Weights of a small transformer language model: 2 heads of 64, vocabulary 1884.
Each number is 128 + 32 x the weight over its row's rms, rounded and kept within 0 to 255. Layers, rows and columns count from 0. Numbers have three digits each. The size before them is the row's rms in percent of the matrix's.

# up: layer 7 MLP up, 512x128, rms 0.0591, rows 118-142, columns 0-127
# down: layer 7 MLP down (transposed), 512x128, rms 0.0591, rows 118-141, columns 0-127
up118 095:187129083159106143078121126085207090134141148103120112116134135102154141155121088127111105150121108127164197126119085120096147148150079121185167074173108121117086111134118147115126146137162109048075081099186129137121165114098122152093062026148097187126126054087142153132199155161153128088137127106151098143146095147156137135110143122138138126160138100134076110109111148135179185171115
down118 089:096116106096151122136158152115064118095136093092116105208115081134131146118178109112148139144164140151123098111128162124080145179114161121103158166148130114137187116067119106131199143129076128170096139112046076051092084149109109147201126151139072105135116162187109122123119173103105094191086131130122142086120093170126151074133173146163118134138117137098165126136141114101070058089147
up119 107:098102172123123184129121139149138173140083101095100125131062119132117107108089161116090183138155180061151116105148121121126082125065095151092147105107119146129151200166167083112150111105101124099132182141111103126161142128077118206153096115049133143170122133074121203114123087164085129078111150116142153144116137128150146123127178108049214135135118127147117127129132090164108093073173
down119 102:116132090081145122125150131152111163164139138178170067150098093143111095072134126161126134178100093130140071167136115128094177145096155117101101112129141116145068106153188072132137155160110151106129169147153129128125137076080055118117096149198124078118097110118072079183114195096128155135107161135138099173078075104170167137099104102153062142187110086183154114151088095165121123147117
up120 115:136126119154153165104096132103138083143120103124116140129157160123118098102110110097183093130156131123157193138115166129087130094043069133138133113132076136164138080128173150123138132134120143125092127172118113129134143066088123107162123166171168079081180203063111188114162174129103076144111141133175148072157146103133150173067198164187078132136130116098175101109119106156110108097194
down120 115:084164161135158175115112158175114150120054144130151156133085099121117127182074118146101110102160138162107144061123130155061117118164142141061137210131194145142085103178088090089119075162085179113140161147156158144087147164143102121112130090122131144124158105117152118092150107150130154146125132141138093061214152079137125113162095124104136146087173136137118109107151124076208095096121
up121 107:154128150136135161114093120145156099159108126093152175120083084197136121140135153104161104161118133167108121183174208179141095143130128078141167127096111125154166111129119160064138160154105118065149158112053157121164125095083093135064091093168201165123131144120138104082136133119160159160117095116087160091048131086117173153139115103107150055143111101156097083166086099101108152123119
down121 108:102120113163116113135144142119182122173120123121083097120191092115095169108133136154104104166179123126117117107121118100069187122190150149081085203135114111154120096130162132069099124132198134147081141141178134181095130128102143067182097146116087156122154127179064128120068117082132151133126152133183117151148106114116160117072088098143151145166207047105147144137108139180175130104141
up122 097:106071110067106176155150154143143150221140201098051144124140106151091149144159119149136147131098151161146133142136141076115118148168108125111087134100129119157141154097166133124102106106092140107091086092137225158132086155138176174139118212142166156097142100089146146159089090124068112135143137066078104151146159099152088122147082118148114120074130137134128127141122076117126056176132
down122 096:165177144111042142105045103138115170171121128123069177119097136105136090166100110113127113164121126125119143093091115158107095086143127154152103166117143137057146083158137122074065130112076123138152124136148128093170088118155051114150096111103076137127144093143148119108113172131108151131109144135134205141137098189124177168116168091141170166157125102123043144139154190143183093152128
up123 103:138070154120160115132134104087130185207083111161103133129093141123100119120168153083140170142164143135184162087138173117152132097148110118131138109102177088094098185101135126106137167089160198108096171076146162152148056113137170112080138106147140160093085144154082177084147102152114183189095096093131153158133117096080124147091093130152112085148142166166148146094068081103133075137144
down123 104:171176067115119125102034069181125116150131156153098133061070107113123118140101158121114107130129125059066102137088094050103108137102122144106147140151172139128095125153119114093181142163158100137109100107096142116107124136136143136092133188131137128145134128041125117101164125149189177161166111183089160124128115145086156083126113116172111104091169108164071152151139187147168097162101
up124 105:125140127149149093023112115151137083110131127103114082150068088136057121105174112164116165167168144088090165118088127120153112123125138141160099139207113177125156155127180142138050196110115178114161097114116106119154151145134191134153130070142123117120102152135105112089119076149125160135129142045155131149099065120139129153201132129093112131153061157126124171140115161090114106171115
down124 110:138114120014093110194171140163144134095079134116165188118122168125156179170090108099092121114103084114145167103176117081113137108142128071132128123151121137176080130132110129086133096099144125118117145209141140132109075185120119145179140145143176144174089147088143097108126120084180160084140114128144141111104124083124098081090080097132116135084139186122165149184085134094175137099081
up125 096:129129103092163108100173215090103144174094107141164114120116133162161148164136111122143134082154106081160108123119122078116116082116130088158117166098132146074113109102112140052122067098095129167082127108168146134183118150070097138174073064151100189150149131133130152165129151157091152089084131100139036137186114194123119158144091112095089108092125144081167168132133088158130121139110
down125 092:086089150190151128120145118131071164128181163119082157178146087086149113096106119117120108089154145152127091114094096220084098165133124156152109193126114106160175133105202153160173127162102174102175097058159106161094100140160143103072125162186116092152137119120168125093146076110136114120143126157102104093115122058124172126129156164159117108176108089161104114136161188151142145098144
up126 101:087139120201171122134130124120135067177102132099087167127210136079064151128103115129112111058147094111156142106095122158099113114186065121154163114135119143139180108078183135081170113153093100126092114117114154034150120140137142124168151082103121103199158130116128167137119131144121162082185116143141108130058077089139130185173098144116160125104143156116154114106114105134090085142164
down126 101:146187090109116112183150086128089135144167135164129140114147083139148125102120167146107111116115071123152155208142077134129113071113171175110133132180131163158112114177083168091075112143134106099149126115055069137075113086113153131126134161067118115101129108209129134093107180120122153142188153127127145188144195120142149098086100138106109141102115097162078151135173202161150149155161
up127 100:105121136116146157138135120158103153074074142177083139128190094113097157114087088087128143077108130130154144103116134153098165113175133064125125052141139096132082123161162177162153103092111096076145124086090109103101159135138140140136124146111107165160135114167142099139133149148069119230076181159099141177119102085168175092180055122126164137146138095165159096122075169095099168121136
down127 103:147100181065119118111150090151104163080093097143137091062141127176201054114141087140158132097143125127128099147172149107098148197127081068132146134133058143145165092091171114152120085131055117131183166150093125148175077101095144083139134129133152114106162172139093066151167166150153126098134161136101117108101147149122125191126176135079167121151168121143133125130117171174102109123084
up128 097:164146192136155159172106155126126148095145101137104103116125167217126125172139090090102112172117112181105086135089140168214134184117077154158138140165106130153126107115150157089110088123094115103114065088162142121203122055154138081097054095161086119122099129135152084126119107142142092119136161130117180135129141112154150103129117136091128158184067135129147184099102129124131147054090
down128 102:139114087095119114136091124135175150148139095091093103184159112088152155124072111134108112085094105072144113125120109175105109112141120128106153196104153162085091101100131092118131137100109106101130161109121130038078104114082155108143119132115098061074153165194163111085147178160178101139162148143087117132130131098188068109063093128122122166156197106118123091122114097190181101178117
up129 090:094145151154089110134168167131106121139111092176093148189134169123129158163120086148121107077147170183094115120129126138138099167199084127137088161123143134132125163055092090112140158132121053147076089182112143127118087087181151114098108169106082149102136131120156168142162158135123137135083103152113191160125110173138122167161127050082130105132081147099159207155139094134083164148189
down129 087:164123138169147144129107146164089160148185143130154080141144122122102161117182190132147113145123124088126086147171100103130161082125152191118158180171103131075165154165212110145135139136138180167215133103079088103177099160127113137072145150176167172158070142162117111126153097091120154081108157077158089103184132144128112143117125186127150108104161137157133052105132156122116110118087
up130 110:091091133146124130098133189146149128152116132114079165123135073163074159095083099161102108188192117101180158113113146100112175034131119154149151100147141154104138142100072100045108126152148106122093098130082125135092181175156091088067156129114091150115130102136113144072120163112140165152149083112134166116176149072125113144137075165180144098120149125068147122144172075090151133099120
down130 102:126167134139149128108117077189111106142132183150214124153088130096182077091175159084104126120132091110103113109141128096199161135107133123050160139086148106119165096085092113206127160111099151112114116089124130118140106129073113065101190158126089165147142113178163163110135116161119169068120156079119200124136157172128110087117156115124153112089129077126106156144108130138164126201117
up131 093:150093088122107169144090152102125167128176115084079135126072159120110115130116083103077142130106113107210111125100131107160133120126105144114118138209157161150230124106073164127176116108122159061141111063074132093149134092140182114124135148119121199121127200194121153120107126094136146134137089123139097111075182153151082156107097129126114166110106079115139076142128071116128123090095
down131 092:156116149132114132136157120150109106095091142121141147104078145132092153203108157142188103167117169103072093132150125141113161125155178116123117139087086095058129096188169112202089158128102116134139155175195115126118133184129167158105100067143101148100118094075161061085167123211100109152156174129175118177138115089132113098083138117120177134130130142092105117133117202171115101129153
up132 099:117131119198159117108097111169087125186111159200102138211105152123103107113153122145122072122191114157091116093158102097128145092163089144167148200094117129077180123114086111143178091092157165104055171106164158121140063136165159117105144161123119128160088092084154170097085144116127163117136127149131072111116104135103078203130153137143095126161101140118145124086122120131139071102164
down132 106:204183126115105123138124115090129145106114086107143064136194098126114075180135160140127139114106149126124124094098066086142128109132164112153147132149121166133087135103080129118164173086120176128067184157136102203134170143161126136124176130115200113119157148115111069204149091169106128052134155124165197107097092104150179151132121144196132155123129108101139096135187136134157147096131
up133 095:093116146096136152093116119117127149142088148153095122125165185104149107108102103113182168132156148181105101197113165146118138076117084125080105103091138090172078110132134195091180076081106114119159194128134161080162114138111122104146110137160084114145159108108150066129104158043100121161185164169160151129121096133138139092070131129178138141128137090129161161130148164063144190190102
down133 098:143115124167145102162111058090144141059117121118139113143107103100187140096160228121124138205142112129083164155156098139116102157157141127102158156095152077104191120157118117124158176172122130122104144135095060168150140069150094144103086132198133102086118139114142161121154132123148200149148129111159145127197073123103166073186158148174123116165115173120093119082101119155118152139103
up134 099:078086157103154151140088097111091173165131166119153093103044178132109134117208074156114172085150156139104138141130114118044145167156123099134138138082093133098140133223124044121145120117106160116162153115125137111137132090052101141116139059134145137115128087101108145104152122117108120175131143148132129140147122124130148141154199076100116172162146209140149127169085150158116116175137
down134 099:168100163143079159118166131113106124112125079128122141115126083185134127141118144105164087080099106122104137095138173060179149127124127193107072157129136136106125150084121200112098152134104163134101136157170133159144119094142119082130144209075147116191124209131078089094017121173169136108140136128132087113082132148144153124085084157100141136070105139099115101082120103132138166091110
up135 118:132129214089119128126095151089129113137069146137119106135099198147144113139095110110093068132170161117114141129136149156082145137185115112111130112108096122155102187139113141141128133127145103110121116142117125100212098113164108087120055155152115145165093147145057107131162180116091127126097163150156146088113116142239187089172171147159118136124108106147163204085150134072134060116132
down135 110:138127194087166144127121084137123099140140113135069129104114137094161057108101118153086117140167115101113112114107219130077131077156101129112096066056133114128115104132099095134161121121114171140072155087119132142179121131108125104169180158122148056183137137140139121135107159152139094130104150163118212144133079082180123132129151144146118119169082092135166161030200161128125115138117
up136 101:112123180145187149130104109131160126147144120106126081167131150152080142151106094143169157078153153125158164112098157143103150157085114100160101155089098141059097128122186092135088084148056102143123164140153139120084106069167145129144068207129105123107139125200122163106130083103171141123153154107068180109134122106183151123079088078180068079088126129153143171164130129116084145162145
down136 107:106059160178113068115125129130127183072138131138133120181131175048091126165201099211088148209116117152150113096113147127133084060091151088144148121135115144148089114115083158152091166108134152100128147136154140121134112098147081139054132047113139116159095110110176146181135171114136102094156120116158143135143103123097185090138138169119124131105117144084126085146192139146148122117095
up137 098:172141126160117141118134106093137133139074134121189161105119161135106115152146053105126167132170144143119136123128124194096105091108138135104141168111107162180142071091161175134088100151183113154125147072102151110071084154077152088168094137107104095158175135138086114146133164123149204136072186050192119138150125087137168087097125185198131101136111126165116142109113149146097088085154
down137 100:092154145165146129086108137104110113142164148098084117107151136131114114120187129151085099151153124188146113108160075083086117109126189140152057149104075099157193138074100130105123118128163086077168171217125125157173102080182149118106150099181140096116099113087164118155108128171079116161150118054106164102163102112118145165198156088143138128110138094098104116146106118125198120138094
up138 088:076127138183147116071149146167142141080120081098175139155117113090095155108124120091092137094155112080142153110167104153097123143115075122080108142151143200122117157140167119152157146138103150140148098061082121132152052147081119111163078107118118179137125144133105154121159122072160162146173151137126130072172084156097131121084189148177130079016108125129100131156138107159187123157154
down138 102:143147144114150129186144140090098109120128160132127127185207174151171090155092130166141152149104136127134090069080144104101126106146098155130144102173095156188135157129065123136126122107120143102127147134168158131101137146141157109157054084146129051080165105177111134083152134114039085064178133120177111173115109100102112185164130138123122132155126064125102090180133138094083176125090
up139 106:165140087183114162101133130033150115126124104139147111152115089129112131116114132137194096157153125231149119143090107144081103167131096164082103132190146172078140092119138174098170129160095085101085117150123112124132156172111143179182114103128108146130117130171078129159085097210148154123107165116130117138171163138140112081089172144118173134181119082089135099143143118067099180158113
down139 108:132114150113145170126155123169146107080121104120055123115128038151133140098153094108073157103170155056109158158124141183133161138150127144113123155131093166167179104169118159042136137154119155117166110117132185134136149121199147108168142119144117120132142147141077170068134115110122115138179140127091129153135170114134128143099171122165140176049168147168137117137146121187104127047210
up140 096:154133180137174163118128144133143130083095113091146124130163128104148150078144191114102115112074088075178154058119135135096134120169116170151124102180089146086163129142107175198099119128116137137068116095134089121213098143112174095126181145153187161146119103144116173103062149103088138121080155143112122108148088110182117097136142090091159226101104122099134099104129156119176135098142
down140 092:162139155163127094110070083107135112076210097173097192111137144103087140122186112112204123146130101126189116169107128138081175150095111113110113117155191089077103121105148074093099131144153059156152131153129193112139111136076117132181094171156137108105124183116135084132116129148151101068142167142152116172121171168107162136139155113121119061074135109139096187119141141114148145086143
up141 079:106173065105138161117133073124090151095106198078148103112111148132095152136115112097137075174147166097085151149100122120123155090070141151094132126156118114170189126116117148114121069140118090173142054087146147139102145058134129137085135150175155136158141116082131105143095079069159162140074150143150175080121190138115129101088122158116130092130066103193136114108134151076181167104176
down141 078:095173192145123135109117137157149151169161060132111079157150121139122152091155140098101167069134080041129138130118088099134159189129093109066115141104108118153097089182181132129116130116133101130150173151088153140101173111136152103161136164138075077107118078171091148165096180126115158138094091142140113134121140117103110167114135080162185169080140178080102165090157110129124089173055
up142 091:120117130123156164091118164088145117125066155085113151134144166171125084144158119098097116190118178107161171158030142148176115052129107086112114123159136087126054154114181136088177111093096172100182135148133141121182140129073121187083111114164155171115167197136116089153170095088144111157117159113158107136130136192129127165101083135141114143146163139136081114122153143154098130101087